Weights of a small transformer language model: MLP 512 ReLU, some layers without positions.
Each number is 128 + 24 x the weight over its row's rms, rounded and kept within 0 to 255. Layers, rows and columns count from 0. Numbers have three digits each. The size before them is the row's rms in percent of the matrix's.

# q: layer 3 attention query, 128x128, rms 0.0856, rows 120-127, columns 0-127
# k: layer 3 attention key, 128x128, rms 0.0869, rows 120-127, columns 0-127
# v: layer 3 attention value, 128x128, rms 0.0719, rows 64-108, columns 0-127
# o: layer 3 attention output (transposed), 128x128, rms 0.0558, rows 64-107, columns 0-127
q120 090:135117126096122131134145104131138115067102132152121120098157129142134112138117084064160123156078135109146075126135133125171108120151143166124120089139103122139167140137128131090145136149118141144127089110086135150116111103170123114129060128098164144122117114163129121117138132181148105086109086128118139113104113095112126142137164088103070148118095110115133113113123123161116111141141
k120 098:142098151135105126153138136118164117113136103122158124146092117141131122103138119174140125158124116115114114124084180125145112136073128163160123107106123131108183150113130138077121159094098115165121144116138118157132107113099087112117084084080126111129094121142135115142182139140139150102139110105125149149168122155095128143078113167139074130170144155124120119105100139144083105128142
q121 097:146124155084164114146159141162121114118146116119125120116111123120105135126134136120145119156122163131157102132123136147090149093118136108157140118137101156103126127170118132140109100121098130157134134105143145129108107124131098150091113055127121085130093095140117129168122139127108072100163150110071135127118134125100115152130115166106131147175128158110105115132149112065154049116170
k121 096:147134119117116097124105133113118139087093086155129131121135140106135145137118108091133101185112128103152096103112112169123108176085123126112131121127089138148101089111118082117162114137057103169121122111129137107146139120171131145088106123143102112099105173103112136125148094177147121074172111127112118108119120115153143132083118177131142168116110146144123120106163112116103136129114
q122 097:139100150136134132107137103135103136131113148112130126166117102149133170159122108111139138141130134127110085104126121128149165141198124143142122140072105156101127069123104103122160146160097084167087112113121095150135118144107151099124102136078123153104131094126142106107124113153116146077120121141125152149108116068111136120132166153164126138111103125155148164106110150110189147135101
k122 087:117102137126134108126130138122140102099131130139166146186154136128119118112155119142065145107089098097122110154100101202110122133105182128161094133131154147085177128174140099139115089115111155110147126137116141134083178110135113105108126094132140146133148117121107134149096169128098091146123141137162087156147116103157120118092118117129110172158147133151102118131112152131141120115149
q123 094:117092099117127111113165130111155115117134140121106117110101103134087133130146097099164114173150169150112129109148146101127157124120162140203104144075086128109107124103123100135164106159081115120161115103122144132124159112092111125133122121144149112067085140124133118125147133147126131108145120090123201105134108126126134144130107169129139177138116132095159136134096115131139084131099
k123 090:121114130104142139140078157122102125111101126144135181145149114129098103136172107094094149132133139132142106099104156214167113138116165136108124102123156110153150104149118095101121139116136152142140090145115130145128109134150169109154142091131063123100101136141099143085147131151126122122165125146116131154142067122125138139091158139113146134117131160152115154112183108151104112107142
q124 106:147096162153055143102129121119179114102149115133065121111131123147102089108131118141147116103107130144128148129131139109104132123092119111171129124165103136107143124135146130131164150143183122140143119144105128106115125136143139177182077180145105095089142150153129172113136111112134139129125102109135128129127130163125094137142134120113138211133113140134133141145115116183132130092111
k124 116:102140146148099118128119101121148138122126174111119138152119140158119152118179144166102122127127082175108135136075161137135102180082116145103129083113122114155122110146177102131145168133189151137131109148139157132145122105096122151141077096144101124141117132109171118109169133127154150120122118129166106148122080170140138138103140130110155147129166168110109134156108098152114143112117
q125 089:136126153122115189110107124122143138145139120135147162137086126195134090111134164147135087153103138143135141120144123132125181162164121132148158127126133103114080095101116105117152137143144104093144141148068113112146112121122147133157119120128135135101166118094114142131115132108138152148095125151141110145142177116143150144118149098126127109065143118158130170094137125129094192090088
k125 092:126114138138121154097096137106113139147143128092135152104133105140119182113142137144111164098103120109117134138162083108095130127122152113129144144104159125078146162157157138132099136101175142097137116129119131130106155124082160127161166145147115131151174082103167163148112145094152104157131140143171129146138127145136112093150128134152149103095151096096103107176146144174128154177111
q126 090:139087103127099122137135119116120137108142137143123114110108168079117112112102111142110145117112110164126102140101139143114086109079127112134099189094135142145125159171089147127091102130129144151174141154160156159094129088121121130147130149107119142169115141156138129121143136132156203131176112094104130122154134125112080124141094189111141149152123137085122096110120111158120113125123
k126 088:139100155156122110151169144119108109112120164137105118143147109123143143118138150105129126154094157110126128115107164154172133104136105137101119128162139143163155104122116107139101156170112133162126077126145128109128085108170127162071134138138122121133123134096111131113125098110157172082150087135106112139148134147088103124101173147103143116148096052147107142125142137100117081087150
q127 097:108097137144174166106111143137124145132147127170144127132095116106119131118089148097113155116158127159114134113134146130119129109119128127105109093116161162132133135151129140147140097100112126133111108154119123120143129105140117173129154181101109145197108162089134168169121097116153141124110135166115156165146146116133132185144097184084124111139125180145110135111119111103155102163183
k127 102:133167142100105115141133076112134145124117098138153130106134145133116125107147148108071129114100149092127120129182077161154085124087085139146096116130101131145103141100105142157129116114130157133066181154122131118084131132176117121122153144136173120129142123083146131090102106126130118119154130139149113134141133139112128094127082142153168157146129158140134122115086156126179151126104
v64 092:138166134121076114110154112142146094111093112119124154113127140145130192154110137119200123156077119178076123137110190106113149103163150143131088162134133134134112139121122136170177157145142169124143121140162117146107148139125134146113112137129123162096138124153108133126101108115141109124143121101134120192146078142135111132102135167117125113115120142114147120148113117108144154087124
o64 089:124133123118136138120133162112165130143173126133141106133150094135105083112112102204106140119181100129190122133098079120153149136106149143145134096114150142114157150099175132130102150127126143169123161115093121089125111153105104115143141109139164130112119103092131112147140144154129096131137116123147161127134106149105155116116106113154091128147138166082106149132108115179107129178165
v65 112:125119122123126126102141111119105145146112149141151136130147110131142092136123139174138155149070122142160126130147110135169091145160128146157087064122139118146174124163143125154134118140144150111157143159079114147135096134148137132174132145116149136126140139076151132132166148128119151108112096149116117162117141153133129153129115121145170091086175108047129131103108086171109125151115
o65 109:109116114067138105170116137168122141130147128112098128146079129089120147115147115099139124124132142107115152121132124174142130101163101134087178144145148086136128160126124112105130122113102109178085133126111124132131144132128110161109102155119149109135089094136096142147095061129118122090120181130143119107183140138125140117137137154124124158140100160141137119154180161077149108136151
v66 098:121116129132138156140191138173122099126163135054109149141117137120110104114137110137094116144183110130125107152124129109130131154124125099131125126092102109108133081186124138114110134181105107130102138115068161154135166139082114132146109117138091145124094116152171131161164096128153123118148131102151142151140143175117125127104152131113180117144130118137151174092107115139118123137121
o66 095:110133096118118109092063117109087127131105127198146073133117121083108153115146158135116140141107165157125124078109093125106135089094113173088132105138123141121089138111111145143144139133147126151123123155147150126083083152140101128131161130120117112171158149121117169113086162145146108182138151136131151095116116101123108136122113158162102111141144093135123111119137130106126152114116
v67 093:124158127143100102177145139101119137137134125142121152109121142162126130143121145135104129132136092150173164119129134149116130153135108133126205141159129133131132148130146143171152138146115174148072126154174129157140089107142153191138111168176132180156137141147144135134092099107135142161124132093155118159099104187147130125102136107111134131140114140160135110123082160131145145125093
o67 083:155105127136167126089113125172122082121123090089134104149113094131114134155134120154143142131149153093093088142114145107126148116117127143123104064126145092148147116116139150107099122122120112100108148088135147101139112164134098087118080103114131106148096095132140105120146099095097124061106107148102142104158131078112139154155159102102149124163128148109155085115117130129117096129155
v68 103:150116143127154125114169132143077139110104118087120151122181150143102142142108124132127126156138128133150153089147152152148101163134121106106159149138104158121157139116125161076137118140110107142125143082136045130105195132135112101119163112129101114159131114157119121131119121141148125146158086122105118157093119096130139154166115115150134153144073117159090126097155141136141085136122
o68 103:153152145122050134144081146123169136126148136128192100159132115084129130102114156141131154081149142144122093121142149151118171138060105114121110115099119124134118121083118123156130183116149131091138108145095130122122088104110175171129134134158134144116124140118116120126124169133142132151100155168133113108146119122134135080153129147151110082125124138081140130104116112145147141129149
v69 101:093113111153105137147165107120098119141182132133103105104072138130126154120141133141143143122144098127130168142107140100129163116089126127107109150140122098143114096133153156112110161102132145145132138129140172123158078125103124127154052129174121169129136127105159111134102142128146096129116131133129114138107121109132120084130109161114136056072165119105127148147149066149115141108116
o69 096:137131095101179151108125118134149100099104164170134149151168126118130103145129129116120138138083178140171086154089107137137091111137119121159144097162119162102108168118157103127147096129133148116144130122115138120109167133149119109110196133093109115129142060154127140118126145130106103123155104111095131107129144149122130179084086134134127183164119129146124123145134157112108103131113
v70 086:111121132124145148143130107155105121144166137134092122184140179144137100130120172155148160147076138112160129127076113149149089124113110126089088102106122100139152127134118091183082152137136160134165120122122103108144189097131115131156128113112130115088114145109147146141155145174166133154116106149136110121118108102137112126121145141162125174136136140147146119147126128116124090175174
o70 086:080153136111124135092120135162149130163151141145176121122125112087113127110106138093141120112145128153110084118151119140167180100139095147136163116064122179104045141142119136120134125111130129112112122142144160158101128079113152167120123093153121134143148131126117130158074138116131133085116149145108128151124139129138141142109100107131096092111120129139103164159129109092134126094093
v71 111:113140139107081151117146127117159150104119119112126103122124152147105149140142113147104125122236148121133137172134119147077125131131133116127168123102112136115080140069131164100146142107089111128115137135119122123131153151114126103094171134123137100130118110169100160085105110113103083158149141112087106139150131152110113119120096163160127092161135136081113144137143141120124162123135
o71 113:173104079164159121116111117137087095119092109133100081125129135121146111137126145130097147166091135134143099099147103072111103137087123107149109124147111130136171091130136114146129118120153118111143112120135142122130090148164114142170148150101135141128114169111191143163176127154142144123119101103146160106123104106131139100140136131118157125132166120141163131065125121184114111104107
v72 091:120171149114122123111090148102123139128129131114133099111139140156111150142116101142168142137187139087098126134156163098143145156142136125110156156094156126102073196134130126083134144132107104107116143081097137164123144146134118070090124141115104064116145110126135093150163163095145133122136143086136152122135164133150160152117120130137154100141102097141135100118124134145133172119138
o72 090:150093102152110147118125112126121151120094168129152159101083169067139148123138128107095132109109157168133123138130117111092104108092137110130128124126120139115144085156116114162126123167185125166160069185133133089104107155136147153159159138143124157147112162172128157120130125141143106147119119144118135102134113133089123079158174141160161114143150116131126119108134093122132146147140
v73 091:105130182120078169136154112130156112122109136106142119105132131139121180134102139142210108102103128125128102145135132128145151136148143131133114190117145090121126155144121106163142115104129139158102136150137091168164114161124119112124149140141112107074161140142149140120108122128106081149140128124089178152164124115139139133145128161158126074114083104102157104143143118154123169130130
o73 090:182128078139138120113125135116123127151162126139091128132147121081137095100139122155057139142142127179156116123147073071106122117136147097135136112136136168128163127113181126117127127147159130159134096139104153042112134138126127130138139158098135132150114109109144124140151126136139109124126121101153139116133135155100155094115144135111116152140140178099137135102096075164131127157127
v74 101:135152106144109097100137122102120142120151115115139104090134115111123111138133125118097156078096104110100127133146120146147130147150110140113111100176148110128131093137142097156138142156136130182100155163099169128190097116142169143166093161127117161106123101090139152102102137145169164133151105139143133094139110171107109115121133099094158104075130113096166097111123135093122099105122
o74 104:152121148134167145171135116153105132106098110090094139138079139204144131170105106096166113169113145138096151124115110136126100119147171134124147102128140121149139129129118133076100109134103112088123134091153086113096180155146094086096128139101149090128113118135129133125126082112102119128111172141152131118114149117132145162141161104098137160139151116154107114138154141096111120151124
v75 102:118136092127162100120132134164111151112186142165121137161179125085133126135176123136148134145147112114124156128111140142118126092165131116098169101181122132122113126149139125092110139149175107102129124109121189091117107096124138130107090118119124129043104157085162143130120100106156109104111136116121097096113105104151115137117122122111128107138112116129108129156099132173135086137121
o75 096:088128128110091156137122145132147105141078119119139120107106150174129122118078144084146093121117131109098095106125145155179127122082138182162114129084096136135112104119141108138152126096113142128167155116136095159093168123121127125133171111169115129165136124175121122129108157132142164162157135160114133115070135158123130140110109150126110115118139107142132143126128161069124085149124
v76 085:137115139134113162137139164150122102184129130087158112160177122098109157085126138140141128148177112156167152150132120112154164136109119103171120122152111144100145089122137123118135143153165120126132100129072137147151134160106099061188143106113107135145094126128172152139147122091175137128139161122139113153128142141125122123148122136117103157116161156108126171147119142169122097132140
o76 081:170144057095121081134116098127140157102129136196118114115137087101086128106174133126123112165120101121153145095118101125046087111100099134086137143150101119166087129109119151147134122116102133142107176126142133138116155109122098137094107176125141120138147134117114100159107113130111137152143138132107141112155101142135110174139117168150108116143122111117128125102146112119132136120128
v77 100:129146111127127129117128123115098086114140123110102124104178131149137088152138150159110125120115116171151154118114120129138081154189099118106164135186139136124119142165115151098125117110127168152117152120188147112121092083139133140127180123124190160155115124089113142146087107141134146172104115121128117129121135163128127102107140129128155090156076123102130152130121152140112156086119
o77 106:134126173154143121119147153177119093161126155115148090149094132126147143161107134140133142101132177074097120104129154140156154099113128146133130098088123086140143135074171123122142141137133122071126120115084136127116122150108160114141109117164067134145112080161150111106126120096135148070111128117111118127125129091132119133162107115109128158145154149124155103090113166098139102141137
v78 100:143127098113136103136144113141113153129103150116091129107130128151124124126118157099085128100162107128141171120125136147151135125079124123162150152137106130132112183107161161142098148077114132143052125132158133108148147115101116179136094144130086166132138109112134118099135133129136124132129115151126124175175112170133128137119134154080117099178140135145116102137144153044135142136139
o78 098:104131167146145158119123130086148090122135132096183101134127097147126132154118091140176143119129151139101084120103154096125164143099149148090118120130163171092130115112088138127132125106114124108158117114138136138156109138171115128129161113106141129118129117162145095151130166131113079131152086122169151101103115050118120171155151098134135080121106116101120135140098117149115101127140
v79 094:105125141111154149104171126096069120125117130123156144163162141163138117125122133142130137114149124094137169120147161145134105150133121118142181070127115121139157129150135128116119140184132177146118147137072108149115146126107132140123082134137066094080123111153126140133132173129075120102123135192121150163167128148103109127152150108144132153093120120118120158127125150163118111110131
o79 097:120130082072086131157073124143118151113128090104117102109104100050090124078140132116150168129139106157120117101163091116117121102102115137069145141106127141122091104128110090134141111115085102135112119142149118132108123131128133152109161170113156115183108129107121150156113104124169161119136171125154111094124108122133146139118158144167140105127128138119130106110114114096131128136139
v80 097:122129103135212120120093144152146166144106103166143131124151128117134122140135129117124127148174120143121094088143166131157144121152103124149104113124108149129109140106121120145127087135106123109112135098169149155069133087133145167104175144097150165094129110068106113109167108144169134113112119110150097152122133068141156111135116124112097099129115143136140108090126138100102128149106
o80 102:066135188135072131144144143113153124146130156101157134131156157169134133134093114141151104115146095089094132116129154156123139153133167189158126129127136107109156130128135136146138184109179133148160129140125111120167124154120129145159104084196126126126102143170115106118104142099098147149135131145112105134130120137080114116141151104145116124137125144124116125171109152133159101144160
v81 089:128128114141123096122166127145139120114110109122127135135100148141116131131150065137137128125123156189102106107085130111145150141074130111159153134080101138140135132117125118121094211156100156157144106139173091127110129141115125127127072102125069152161156105137151123140132120130085124115094145105118155135115115170099113152109144117158161141168133149130095139137130094117147139102100
o81 088:113146122089121134095101177074184135137153139138169143145153097117090119100114153154136146063113120079145159152104139135164159112153121105090105155141140159110089155126121116140143111089109139147141133141088117148146125115096152139106158097130119147107135107116085102114126168135131131153169108135156125152107089098141123144116089138138127100109096123102115123105100130132099131140167
v82 109:128097138142049108146097144124163095115121134109154115128097110132130125132093127129131116150103116104103077155145108104105127144134148116103123118168097137116117120139094131099188096179144130147149154131118092084165109140157128138134163124125135095134130116183099146137136095146127156133191126139097116101095112101120121138154117121156151154096089112082116158106112133138151144123153
o82 107:184140119129145127150124105134085161073105077123066118119118124159154106123132135116111140160135123153154153135150112151136094143126133094138118114129132098152164083098148112096106113133082135097102124116129134124110151128108128094108092158098131098119115151085142131121141093137142122129076134115166150144163111154179149104101105128101108153123158103151155128144178121148092154135127
v83 100:111150076137157115164109131153108172171166124151125129138127137111127140115087133112149101128099083167126106093135124116140141117168098104067115118109117157156136124128101112137066132100143157141109154126181162128094098114120139162132080152165153150157093109119144074154138135125139153141118110128172123151089121141150167111110138128133129150113105147130138146158137142108130144145159
o83 103:086133191117103121094150142130167104127150145132169200142159131139130136121131108126138105123152134095126145131115184145132171115134127156162151129136137123103086154165145116167129152127154127128118142126119120115136116133128130125092092078145115127096134081153097127089118156103091132098133111132072120134149135126109099139154142100126138110153120162147110082192092141102138120117124
v84 112:128139155128155097122166132112123125114108137118138095136129118177113094122125102148145125116065143129116172134119137127150172130124106133107093053126156109127125137152115124166124126135121135119146146115094093153123099153097128111142086121147190103133154145110118140142125148120079133107121122162186165106094142136135119135133128127113118077072125133112157162124121093161103186144128
o84 114:117093083113110137136118148121137126121167145138115150123113131062112129125157151112142120121150150128141113127120095141143072118163142128128163152131135127136112143148149114112152110171116109158100105142136145128098134142111120145140155152121120119137103124165114172083116077142148128077114144116090088089166142159112158114115140152170150183149142121107136091130122150068176094151147
v85 098:149102132148108114136146143153128092141136123139133102148159116202143136123130090129123120067158133180170139160115104118112128118118123160139141146117133132129139132144115123144093124071135136113080128137152141182142129126097119075124114104116116132152130135117112125158119153098120123158107162128190099130147129168130162146159101156113102103148168146184111169156134149127171134133128
o85 098:149111093115129118087153141102136150124163147136159182107157150053090128114150138144106140128130183147117105118117154101095137119129088130109128141161118145111131133141132140167138116130127140166139137145130157119130109114144130144145117143117109177132139098157105107112177159113113117091147092112067126134125123115118065137179109139166151100149109147123129092104091097137154119106129
v86 097:117125161120087123133122144148130117152115146088136161112108122126159130125094169115103122124138126132084158144133156150146158159128140140199179103095117110098112162132109122126130104108055153175111152124108103134137127120170129128099155132139140069139111137144132089097131124166109130112142142171120091098132103114116114148142136141119137093145080089150162119119127130138122176161151
o86 090:136098136132145200127093135095065142111113120116140111116098153149138125111124147149122177159131165150130083133154145117169113152120153096106096157148168142111180089084118141123141136140165100101131063147133132099139106176098133145157139100128124127129131126125116169124115136099117157117094135089115148129152128095109125085173140129128147132141141080127117156132134124144120125130134
v87 090:129118105134127121101102137139122133151160116146112103070169136109115116144160151109097131152171125130122135150152143104114121113114088140153082134127125078130072113109141112156174095095123083109131113151126134093103118123142119161123132139168131157124093122109116128123139111117173162101121105140095151095105137137142161128129126092145114112133164109112160129143121125072148042131163
o87 087:098107172142158138159152110104119111120090121120108111163080161176161167163118105106126089170086121138115111115093138135157118161151119161142156111126144125097173133143077158096089120138121136162120130107125133140157133114152098111146128134118131105087123111118123135147131144112112098146096121108170111126132163140164111166140128132098136120112123143164104172160182155123120146130090
v88 108:125113121129160119152155138123116109119136144115135141152105126160120139128125123127106106171133142159115165124152137112088149145037123115158095118100068148111123102101141093106116127169105135124167098112144114129112121157118127067105142112117112085146154109109146135161108121097101103111107139132138178129131131130106105106161127138112152146207169137140096148131153129154138113096109
o88 108:107123108099115118098111158111165121118133153195147101124163127077125136108138145158146141098121129102154123137090151141134114116172114127094142161120144154130111138129133153181148111087125127141157132146126137159149127088100163172167142131160107163117128124122116097131124165124150129151149101154118088140106088117154096158099053152152131080100088109117119138108124125134123121136153
v89 088:132133134118128123122157104154117122131082127133161127169083156114134126157164155131139136145193170153133104144160122167144167123141160172119168108134147158154111128129117130111094098111070132146084115145143154106139105122110138105109113102153103124080126111146108145151091109111112137108114162145081082152130117101128109147135106181116101101120157147137133107138156166102126140103111
o89 094:130137141107124133137113168085127123133136122111112106075176098199124082136084153145109146116110104075118136112118125120124086155131120109134086161151121146118147081073149109139163164085143131119170159122130119137114138113123113143161161116146135142135162117115143120132158151119114149140174105105150137127080117117130115113095095131140119151132135084115138154118075151145132113139164
v90 101:122123130138147166126148139104172120115092136100136146112119124150113123114139118104126121138113144108136147110157144115125117092108130120168094111129099136131155121148149151149160157137164130112155119120112109101137198139065124171151104141114065153168110133119109133153170137105112196124131114154144095162155120161139135157119154086104089106149106143109107118117135079111143077124108
o90 103:104145084103103115153098121101154132156151110124122097147128082062089152096173098147181133122159109156136142108139100137086151162113123151070143132120101135127105162119070146116117107113104142164098150136112141165160105132158113129115150147106148092115137146125112115141126131153157078134142153142166156113159127125116148158112140133161120120118136152115153130116120119142156177133132
v91 109:130105130125101113142158141106147099127172103117128137097048111185135145139149115090132128119100113150172188114112093118097135137122115121135143148146102133138144155172140139151136145113141113144120161162174146105176130146098145155126099131142114156171103129114146154128132100110155103113134149128153113149122113179118117098112100129116150063163152146144141136166124120101133161123108
o91 113:132112100134167127106151139126154099131126120157143104177168113053127118123173102172153131119127181130150092131100168116129113096134137118107137122131139150133127152094132145108097063120107147122125115101119154157121116146136103093131148138101111111134099076144149104113137148147112107064144099139121159117148115097135135171115072136133140147147106136124154096105090138146121097137136
v92 112:139165092147136102094098146107164119131171138136148139100163137125119085148160159120109119125124111113141186113157148092171103148154103126189171084189143154104135102118092111115147137181162136105146144102107122107114150103115124167154152142115128120124120127094118149134126115118145174108100107133123105120112123137127144101105121114100109136151084100124131111100140082146139113122110
o92 104:106130152124111155191137145144141146168082098113135093133069100148127166112122098114205101104123140110116104106149130189147117134125144145073132134078118087150136120116106154113129130104098139139126118123131102163122145160100110105116138140173108100146094121154117115120093108141155139120129154160149126115153128118130168159131142112131132141115154150119128131107154175087118125143146
v93 103:099161109134128140130104112143163141083109120138117126106150105103104109097125134134074099114124137120139153107108155116171135144127103125109184107182131104164138086110156126094128148139165112110124123168177145086128124119125131151150106170153142169120148104111092162118124110143136130086129104092113071127087140177113157131114138104096132151149145120170125125144093119090114132127119
o93 099:124129161160134094172153127149123101116113100097128102137084113207131155172115121127164112111112118093117165128121141157150112118136135125131114141099155089146131148143103134096139132131075124110109183075134110162146157129133100083110118109128114111106104130137141101132122096111109159135131141157169161119144154103132150173117142099114121154116121114128153105129163200141129123119134
v94 104:122130148140161128137136143096084134154111129150120109119115122167112105116159082160106103089056115151153138115139111138138136144120135142138124141132109155144185114137103146203072108088152164133140106159105127110130120156130124149155109149143197128071138116099135164139094155145133128125099118181138116110088095145156132111130086120128130127125135120139152131142148139151133138135142
o94 105:118116108154151109138174162140165121168178133120092142121139130113126116159118139084153100126150127110109141119118105102122127105178127119138152128107137122136106131160126105081174104159100119125096162099151147130133139082130123132147117120135117129177139113158117112135125081107112136067129132120097101124155178144129161152098159109080138170114117152133138124121094142081155101139077
v95 111:125113097137116117125097138140121100123160136126089124124179127125126147134113167099096124146093097119127131153125116112149086140157153144140111140164144119132164090158117131123176130189159097136148130155104151109132123106158120140155148104121131145148100138149121145128164113145210204118140115146121128106123119147094121112117149109100156183105152105137100132138132134110134070094131
o95 115:126147170137171121157132089171077155092098121119143109142080128174144147156145111128146121127126158148112116138109135183132140117122104138124134105113143105134114154115112144096085131125075130093109140090139104137106147123110120091085105135115144104113127115082127103146086119121122098133090174139144140151138139114181122150156106121113106116118125108151109133154203144116106160119107
v96 097:116113125136150111123114124068157151080090128108106124139100109162128146136087123127144124153094140106138161125139108091110109133113148121113124130119141070134108169074139137128168100155110132099161113133071093129080146122099119117131161117116157098129143139118093090079106139089088121179129127149098125138162117095104118100134114162100123141167107139152146145135147147112137154129107
o96 105:137117117139147145143140096175087101110118148116124080113121124077159133140159096143134165105161135138149092183110135137152142132125141109146145125100145149117153113161127103128130120133112105131132076140127131145166110114173145143158140137129141138112106185125169141181130110198160109114118116128156135151139119118132161135106135094145154114083165118085129128107169111175108130107151
v97 104:109119165145133161110144120131150081124110128117139132167140124100129115123148143113059134134196151131132165165103130156123180119114130125201115092107110118121148127157147138130139096095105095136113107129105150138137147101126115119103170142121132136091124100114127154133112105097113104127114160160129068137141152138116173142128116152141072110161150125171117145113107158124133144153157
o97 101:125127084129123108125111134107081126133133102143105058080165109156104129128132167147133151146138104134131089071141133093127083125111133148094087162148104148146153115055101152142147136104149135141148135127160142148138123160127114144186154121139124153169144163124119132152137146118133151119154125108122135127098113118133087131103119163139114117133127090105159160087107106149166103113122
v98 102:110129117126141158157124120116148107140111117143108132194160160116128124124111133135144151133151129093128128116151156175177122137095092123132158117072118096142144115150122099174101107123119183147131141128126164165158157153124160126170079103133090144133144127126169112117129161117098112153114130150128148132182121108113144103103126120102137158067101139152153150157130079106101144132132
o98 106:148155118114120125108116112131106169123144161123163182083109112134117108130161129096130138144124124156100123152149078095074126099154147143108141119167134158087062139156125128107147117136144124090132102158153120107110159108132115154077129115122131124160126120132094136135090097093120146098137158109129129138111130135100119182109185092142144125142122155146090105150081105128150143104121
v99 097:104125135145096114114087129105142121115143107131111155120142131127161153124120128122116101115161096092126141122113082107139110134153151158135126179119088095128079157105127092131180116145141094132103148102099140056097176118126154123113175133120099097108137141137083136113089117138153142148151100125086139128193130099124098109148133121146137143128101126098171106142111160151126097115125
o99 101:127113158160140161164137101138096149133074125092117089135094160137184139139118105110151112162121136171120114126120116114109134136089136111132162087097143131107169077157109114104079121149138135109144104139131105142141114118157126106142128167110173113126101166128179120169126128152148118148094136126154132137095115146141159131162152089105140117095167121140104159105158125126089156129105
v100 095:122124138114125105123136135133091125140143136067115116140079159156149148126152103150105127157158134099127159124084140167106136132155141162095136123153170154110148120138132132104118127131104139122151103103069109164158128128138147140132087106084103129161110140125153125199154136127154150127106167099166128102083131113154172154121165152131155155136149116117116128149119152177155162132107
o100 090:133113059084129147082092100145162120103111158140157135103121132064093125098118165095119122098123161127126098150145126141136125101090111111123073117104102141139066132128136112169131134145157122137117126139146141132091110129102128127143161119153116154153155138133111172079125146118133095103150123149089124105135157139129119097123124158131111088152151097102111123093138114091112115110157
v101 107:139113136134154144127088134131120170159148144130124140114195148119127143125136133114107139098164110105158179080125133133107108138118110135146107169088154124116131140094148095160143137099167121129149153157106142077082145109124127140126171148132139120112120131099136110114126151134131123173105147163183111100126123126177164111165137127149109122155134092192137111135145116118151091125180
o101 112:115102130141103117124170101142141099117120145124145155147097147085157156131140085114163127163136113153109067126138152104119154124124134149146164109115127135121133136180075147109079109130140135135120102113165138144187108138172144134130102124137142131123118134168110130138136130098115111096113113118083128138148167146098118153175166126093147084124113162150107140117122120101138136080069
v102 112:127133141127073137144168134162094109137143128135120127120049166117141122142109120117080148151093128132125123103132122106073158093096133149067123104124099099139140072171096116112133158128121122141123094155113152098120155119102130147137061102144148139157119123138180110123136146147145138083119134133152125145118126107131108121155124125119186122116165140129119164151138122135142092125145
o102 104:103110120088156139116109097113131132108134103168102140148151070106121125123132156109123154145108143123137139159103131139173136135135100107153143107129140148092120141140120105120127093127092136111096186100153155177130105103183125103108143132113098115105157133088108152133124131127116122145139122153105142093113152151134129146070074157129101152140116079151133148164158140107088165110080
v103 086:136158163137088100153120130164142122149154137113116136155154102120122146116108118155130109139182108145148127121135090125145097185138102125112171155149108091099119084162111117141139165100172150111140154109120131113135134126126109181116165115139156138209133147120140143130147145144135127142114143109143159079094143157072096110125156106105142130124121118104128145102151117168159159121145
o103 075:153115095147149128115148131144124145119103143162142165148102143107166142110161125115109111129099176108124118137117114086145174088100100152120132103113130098148114142170143172130120115195097135104102108129129146141104112136093151078097083130119113153155126092150136141094111085077146097097113129099119112106158123112162129112167118137100149144142131127152112099118122138107102145080102
v104 099:146127136126119141095101161112125122130133133112150150122125136152112082130103144146179129116089124154118126130129153114115132129170136146107127150131143101118183168121136124122110106109140149152118179138127104121114100138128142168119098133173075166196110112132159078087150123140147155167117107119099121118173090140135124107131122127149139080065121141113165126154134065141115127130106
o104 097:142140122090155134154133113143126159128133147090124170160099132069175143111165095091113148166122126124146124171142107155105142129137126106109144103145158111109114116129120112123112126149130141113107050150089122100141120163149136113084110133075152064084113100131126148104116132140101111093110182107153145148153146111119134119158137113120155156150137146163127114146128148149119100125145
v105 100:121104109136116157167093138112154095144124134115138134128119117118125141127124128104165142110106147139097073129134094141143143174122142130178108100102127117113182092109124118115114111120161159128162130119115089140163093144149134144148113119147096117158131136186069156141115183136115120096129111151116154133118128198101118105118156128086167158128179136099139115164158119113125141125150
o105 098:159165116116147099129162133124146151134145111143118170133132135145116147111156114152108132140130108110172189133130102106087112107181113107073126184156139122151070144154123152130133141136121115143119151135115134107143173119078102105099098140103146127100154070077125130100157117107134128119145128087140126152152163087160099146129116121129107143100103138149094116130127151158107157116119
v106 110:113149149128123120120145112154122102116114142116135112103076122118129101160149149149061118119194117144129098138151149134108164086079111151124090100119126138134121090143112103101152144115126110113103134161100142125109103126096170125134084113128130173112068130117145175141122128122115117080140107118163111141147107107137138108144127136120141132094169116132092095142112076180109137124098
o106 103:125108121119126119159104127095112140107110098123073129147123117165125122146115134115144134182081114128129131128100110139119058164185164140124141115153144083133170132122126106102113117143120124141125171088149129150131121126178081101132163148104108087143135156136122149110134107149105133149116139155124125105108177156115113147102120145134109149133125097158121133121165200108096103130092
v107 107:106124106118154092146131106170128118176140135132147115162161143140137120112124142145144133160108097131148130115121149092149146131118153140079095132145161122153204134156121146130082140117177123103169123105138150141139118127131151123182120115129098129167121130110154106145179165137151149153094108122158116105091118113129154136125090161100076169096166128100136118148127093132119163140138
o107 104:103135131103110141138139132120182143108145186144151193116123145098111131126168105111135087079150160127141131144101142184128143089141111127131132136132116126143048160146130118177127131127117157173116114156118127135120153125117131152074130129142123141122145094141097127094093147112096107110149175118096116152156140133129086129126122129162136125150108136134080116166128117091140104118138
v108 094:116091130157093156095097114088114095138141131123153108135123124163159119085094140158114135150150106100117128132169122123131072184143126138130164138132122101109185126149127151090125110150115110113150142101059115119172158143122126076106168103097131108150148110126124131139121152110134110107143129144100102100116144143116153138168103101161114171126132160126147165144124156140102121091127